Part of a small language model's weights.
Size: 9 layers, width 640, 10 heads of 64 (1 for keys and values), vocabulary 13844.
Architecture: RMSNorm before each block, rotary positions, no biases in attention or MLP.
Training: a variant of Adam for these matrices, 527M tokens, 8040 steps.
Each number is 128 + 32 x the weight over the matrix's rms, rounded and kept within 0 to 255. Layers, rows and columns count from 0. Numbers have three digits each.

# up: layer 3 MLP up, 2560x640, rms 0.0236, rows 724-740, columns 0-127
# down: layer 3 MLP down (transposed), 2560x640, rms 0.0201, rows 724-739, columns 0-127
# gate: layer 3 MLP gate, 2560x640, rms 0.0238, rows 725-740, columns 0-127
up724:132147142131111136099095111162112117100109093065106119104147131113088134140120081149170135079085117089138130152096163142111121128098108139110105140089161099089125133119130134113128175154133097097137161099124108123162132136104128142161093130104123170111137147133156117169135121095132126136130135107173155118120090102120106103111119134115126133148119159134118125094136086125130147088166
down724:132104123101147176116127097079111127079097128111157174099107128115110110114137110111115136084140146161138164147118130088087105127103129129138106115138136117107116098137132172104129139144104098137093124129120131164130108095119106088146137109132165085078139089142150158104138081125151111111170183133165121132178091111152143164121161163149137101172115110136114131051151131118183128116120
gate725:158162136108098155111172058218132121173083183094099120099098123105131142138131150132148075110114129154152173193144150091123110170063112144112068140092107189104134122149172116194172109168110091088158161119141096130091133169126152148142151112178117119143121162059143134161135135133122116144108160145171121126140134123093128150142108147145143205142155109143148213147134153128196102096154
up725:204080094123149105077117144170185037077106192055138133116093136128108081163154072136093164133143173107104146108097069113174165088169170090104174122181126112117134113146180146142136156085124122146128091081142169111121094170123087095152140115168113186166161080137193086160130063080144069103110161170180162152139145159105097134136169098151156103115172107140151102163107154138161145148162
down725:165149140130133160129122079130116107105092181135128138108090111151102103120140095146134160116141122237145127125142083106106086146108165098145113103146132110136094103104145102166106102149133106115147130136147109058143108169109100099096134126120112106154165132115139144169070116122164107115088178118144107167119183109140157126112131111110110138114135085159154176150122112128104113126087
gate726:186142151191122122141199102118138094148137060125107139169126204125118094177180172117149131136041173100142117069108117078130103077155088140165096099139166129134156112103083176122102151125115164114135187171116179170140132074143125143092212116150146158141165132219068137160130140142134127182088123130158165110074057089145157122204128077082133092080133158059166152149060127125070121141128
up726:134117164064119100122091105153122147047104157097073115109158093129136157067110100169082122138140128112127165192124204079146129108067182143092152139123101122156108096143174110157149133119104123146148108081145061130122094137102158117141046106158070098146106129098180129085131154074145130070098102121098095102180224207071093123078141151198187194161109112156039140109137167123158149158169
down726:138146190123151119135162144162147118084108129140116132108114133136144140145113145151092126103092147067153139122141187087118162150107090116139159128149166110105100077145121138148151121140073123123153171101130111114114110108121097152118138093167109132095127091137112163143139140153099146094128151134088204079152100131123135118129105115087135143111140175133089112092110142097115128120158
gate727:164105121170178149166081113183147122088135147137153133097137114095140084119161164111117111146116101132104142082064098210118149147152157148195187123104127088161162148159130100166142172082109147108190151127049090111103084137189135084147123133144152151134114079055206125082110120079108086110121096166115084122130100168071147123079102104136138090169137111184147121124134139120166058093150
up727:196113099151160103148145132115135161109153150125089132125178135152121114173093132110126105125137102159131088127095118139087125148138152207176169128163090086131136118120135063110119121128130138138141163131099084119147094100106086093131136095129102146112126135165120110125148097132097153129146105139098148097165121156112125175112127129163105170181121121101157164136149098148166127131142
down727:129088077174109117139106127123110111135152095117116177107091166123121094136150077112104050143186113097166116104133097129095133112109133133176157156115105116068147104099173134162206136096163135135147111131187091073096136146126127118094182107100089133105156152146125097082165077121121105108117123129150121100107123143116069132094155142129102157182166056139124076073104121118114091149134
gate728:182121141123084101062146154095151108121111134181093108198120165162070153066085104124133143155143177177103152072086139171078126136121163127204129070112085150090120071044127066181139138096102118122121096106075179056129122153081097065084083107113162147093102049108084157087087106127081081153075118077111130102085131137135154073119105168061155188135128169155097133106090178135080041123156
up728:171185111156114114082133144129126101121060159139132151217162142143131108101139173077115123151085108152116098108124101125130138148143128105173162096150057140126137087115129067130136110144117120101144120076124142134108119073171076128069053168150153202102077077174086199117115119151093073142103127118067148119101089052100111052152132200109151112184156120107120140142089185140061083169147
down728:108128111105126094148127131110143096154113158120133140118139114121127136157149126128109122123119140051111086099115136102101140161144131151167154183194060143125166120122137119154101131093072104078131154117140152122141091125144158144061105129125107139161080130100135117109171143098089105117161168100160196044066131127100116152171141144102139101071136180135144139121103129159090133108157
gate729:102133088144088099110110113146142164132158113140183076145138148143193122134120132130160078153091166081086118104147125076112142171143153185153099130110116143177156162094067119152117116114151152105061091111113131100154105145204089146106087121123169135064149166165124083174113127154132125081104127159108073167147138098103085147197151118109134091143131161116043087136144146145049079091181
up729:086166109120189137104121095073134096136130128171086133168144113128119142115136132140078113115142132108153122148117140137099137102146118124194150149126133173075128155124116085105190100154168119148132100136135113133116194154109148091113186120126114139098148095117150143108128129141118104137124171064145081207113108119108175074169105097099142144101150061123137116146088132141185207197083
down729:137106091072085109137156114096106146149095156137133103116121164159106089080109082135104154110114125085148105190100135103088120111121070116187167098204154160168170136143078086129140175136122114156087153107171094141147128109151094081131122130165128118174112136112125146128113132117159092140087145117113088135133077117121186109072181085109119128118151105160120108166084116130171108135144
gate730:183168142142133137113158167154079083134167144107123065168145142097147121127078152137156205155120128129168131121112155131140158120146137127163121110128130166183121166169118139099132181136135066138090114128116145104137091152149123169107134098149130029160154118099132131086090084136112129131185149132098133106154109159169118027142125144135162151102164131189146130098161147108148130145146
up730:092104060165195092094190104102148126175129107099166120093132128118098127151155138105132091153118170178070129139202090156115112133124110123096135127104102175123152161163143101161071124116145141113107120168091145191099148111139106164167096108107088180144123093158127125098092134078145106067068093154136172165169117063121067108173130131148134097111090166126092178154140134100151126108144
down730:107143122218179161141175128119118135142118119119117128156174160103125199103117082129152076154133133150109205165108099094074056138178170091096170093132149171106091187138111124136073089130163149115078176158062114116141145122160057219157073131119114107111110123140110130121127093068128075140101139094116129167110152112140101085128100107144062132123054083114132144159125153148111158137122
gate731:128100107126140163140122148157141118125178152126114184128131116116117101099114145127117130093117131113153144144158202109145122164122115123143138095126130099133141079168148130139178088145118102165096143144094109135099095138175155102107140094134150107161158040136129145160207125128122130111135129132096097193137120120126094105097140107107143109157127163115164114138182145120093167115141
up731:138129161128163124165104142157119160154126052100081142116116144120132108100121099094173181138145088143146127112113129136123150145116139161101140115148144108164087135096188163083134101121126163163042153096118104075164117101153158124133128136097114121129165090073104149088102153138164147123108096170100108157113106101085093128110113116087162134091119133165091165171120149123119146081074
down731:136149103146118054175150156098103142130125079152095109129059104161134105161128168109119082181132107110167211143096195155146143154125129118133148148130174132119111116128108158133217156140122128128094148142098120111092163141096138154142105071148125119124113138153166130117137152195104135120111131114149106097168091172137139152100122117086110114125159128111109110188045150150087139133131
gate732:104106153157108122130140131128162130125130112154134107142130118135110152085160130134152121122125108131143083119085131159091069166114128117178100147121124122144106129140142110092172088100131156098120160133125086099109133057118154078095117087135111172184136181091112146140094161174104126184098131177106156113139126141091126131163135087118117146162173133108196143129089093150117131128140
up732:100163121118100078143159154157093135137149141113049122087109125130137152122096124142174141124128116097149063138121096165110148194172139111160135161119115082179096140144126122116090086140087164061118096177119135115153158133166170139106151106083153143175101158110074118155130120123062145086042090134151144108147122133141111130134169116176148101100139122176126152125172116090148116133090
down732:141119088102144137150115113111118108077178146112125170212136162046143112117090189094108123163153122145096121132146128105135089167052145157167057083138090113139187121102126141048164155159162091172151125113119111177109151166155092074137140099169187117178072097123070149101121123109182154121098141124090133153130138129117126147100064142107190068091069126072070050116135161124107124121127
gate733:178083141115137093079143103108162115121154132108108156118113128181131133134079174159092072128156162124124170121110147082083105116118176191179150111126106154126182157092160096138183172154143153120159143066181140181074175098103132116169057136139139163122136107103146158152099185068176122099142143142113141177137145158093094145049166095137154161094106106155118155142135203120190133070126
up733:096145179152081119087158163161117140095088164163170093152173109131177090148104068123165218155042131129133101074193128145071175192126081134144121101145138123157120108117163147153137157148105163123139118148144118143147121139161137160144129099153134091116173207163180137118168117147075091104128095161136139071100124094130144102152123114140102081143112186110134123173134024149142069149135
down733:188145151114135141150119165109189103099108138177153098196159109119130153157119123168156128142062178070164093103163128112121192126184159089128084111147153149133087099107161207153139153109164165127073140090049143142196093140130124178143140167206135112060126131195146151130131161127188116146090120130101169165152127070129155119113170141192147130087120135083071081108116174132119092122146
gate734:128159167101145132086115130095090129151061128106165152117111152114113128096157117129107086146146067136125142122177124107096155115072139165135120130112173178139159109140079118160095117119107131073101151160128130185153113081176146172171141125136082151130142107182168110061168161067093123133122130173145151106109146151134111096120163137158108129126067108161111124158097203179150085147140
up734:104127130144151097118118132162104093143142112095207155074079170122133126093182134177163160122106142155113109163119122122179095157165115068118114119146138069201133106172132160147102160129145135142154134086167130086107157147088129149128136088173118175135115080117173143168077091170142169093089061130098116138114140119121112095148117146130152136110157097147158151093162133097125158155123
down734:110141150104136179132069090201117188118088139131138128089127147123102100124188090160100132085136053159133113114133106109110085117136090105109202137100104097129147114150137147124111154150140133106113126106166163099109159099108138124109090159124143153166148114171147148081102113101148098123113126123127128089058142143139159125123183083098155136105129136140144104129134111108111154144124
gate735:107141110151119113059095087142117149107157176172145187128151120241113159146101168162137178075099128114160087162102132118157118144059125127178152120128112134115128131133180121142099106096106174168082171163152144132113148103122092122126104164171082109116194133108148098170079078114157118127146094156214083117127147100189198174090116127118119146235179140130161090152171124106099097120077
up735:130081100102114168140163181141154120140099077141137111097090144082141084157122126088077078135189135135103156130148149114088078153176153174096116127159148083150101114090074104087192137110174074070185098103110113106109148082106161075089167109104167148077102105159115144062204137133130136088081166126111152135118100126077067133182172158135184084015086147090101144115106137130173188167157
down735:125179145150105159106096083137095094122114156157124125131125123170118160153138132145132108142082144162137154159118127141173162099093126121168097143143131170152085145140143122098071127159106133172132067171121097166166126145154164122171142098121137141123157157114100111129097109108121139101146103162139091173215155129147111120095107066156125132165162121116198083121147071137134126112121
gate736:119115108062165166082111143126081118108147125105137143109181149114099178213113151085172087120101091103102118154114134167109199052144157126141073101134156074108092081134097071045136115155162159132156126118143148147154105160126123057078146172088120112139130129103088110169108083161148179127149066155180164142108157117190095186111122144110104144158178130176134097068130126140087122123114
up736:097189123179087166173137134163134136114096114189128123139172129182143124124153157140060148170163135135110144103118208134130111175142094146120165113153106182095182061132163145162117179106080114124124062098091129136097118156129108178193116128135122150083155158124170157160115139099151131173152120094065111151137068106148114157111106126155196109151108163111104138170173130108191090128181
down736:121184124105119104098169147121098144105161092105117081148149129188112169126181142156111157127118124138125132157142178132235148188136121121086143082112154173166146096175066057118181148124129147098167107135136161140159126155162126115152157186179146146085093176160056161118146111151092135132179116144102102161136112119145099122166157112145147074115149142129097165129165148183160147069160
gate737:154051102140148168171093100136109150131109179136069140179102091129095066181054140176127156127113087192199161094177099095171135155093097137127105162128099156137136103188119105128133181150153114183159168074137088091141167114059164163149150074146062057166125144168147107097134087165134144162152094129115125142124115155186176158082113154135144073111151175113125167136109162120120098106153
up737:185160139173109124157102118124138143109179104089091103142125116108109125121132146098143148177128152128104130159056106104144146093156123136145201097075103103129109123114169135121144171052137166072099076141132130145138158086176121112157083100174112092127074111074200182095165159073158107149051129143043151090102116112141150129118192100145187138149113107147135117127137082081152140121115
down737:192078164160120164109140086205144179123144130200160104140111167109111163128100085090157124132148146147127102131110128131117117100107135123135092119052114163098083105117104123105098156147129148092138170142142151140130150126151089131126080126120101121090155088050150171172135136169151093131147142130066168114092112092130109161140190097170147149117089066164152146157136128084096084108070
gate738:079165113178112064106179191116160186106095125164116124145101197183165122120103088073090077174061105098132083109167145118118148126178095105123192171143191165136046143122076122113191165100091091076144178102151151148151130146057114150184096129158139179111130118142112117128165119149076163172134091147119125077124044142191113122131115127150143082127113177107145114103117143125163118091123
up738:188079167159181191139069085103107091117166135071135133115144093102133082132124148196135164111095118124144161120074126163082110104134143180120086056124107107119151112099198043106115084136192182152118120120090090149083176072165141098075165129105075072153116152117183140146150137123198013092144134140119141175179155180093152123085124151114139175116097148134109118146148113122156102172150
down738:122124131115136151113154126151137155103105085162127107160123137107114155075071113123125104123131129092146106130154104078112123125210107121143105137103106146087068105104145101135151125138140139076123122157145138136131144085096167120148126128126075129121144169153150126119135108095147118150154123128091139097210092144173089138126116154131154082120094132173096131105104123121113044106082
gate739:178141178079176132145176109159136135151147143087125097134141120152115122150074157135094134157055144138096124099111074172156143127093174118136111147127141119154098149147129139133146104118090134133126170096112155131146137171131143133147095134162137104137092099159126105155126138143114048105116163148137124169145120106127112104113118169121145173080159124109076162144104143112087139156123
up739:072157129083088178100161102108126105121143140163167106151144164133164167139144137113152162155137096136102139109142132143104142102114142144095119138130147151139152154090158099113094208131130079158109138126139137124107150147149097137170173119155113134119140097163158143124126059102133122103093095084109142151143166109130131087085122149128146106139155137132072085119147133122147096118106
down739:123106178165104127122153148069120103148124179157125131140147121128120157130117151133118115144137115174124170115119139085113190128135131116133097177157158070097090116133113104137097141102098126116119202098106135094143131123108112132184141151184131111118131115092107130140131171131186106141134076124111154099119050112112123125158108155129079087159125108159086135130114159097104100143119
gate740:127115074137180140157126157112134119148086105126062102143077189149117114062143159139110145184157183089135153122101124200130151140125123229121134102132131119106115137130105085171170122141116128104109177124088148098105076131141141130228137157087137170117158084144131133093169196168100064092092135115135122164162086092180134129155076188105150124181181178136098072109137163163140093114198
up740:163149133103116141113065122126117132151127168169143142088179103123126089169106092105169117073081118098102047188123084060136092101123148067130096137127111170184133118133153111130133116118152110164072052205181079185094197167123089115083124094158076088125117164093169102193088062115103188156138120099166110089082157170078149161087186134168076071099102107175150162157091069128112176102083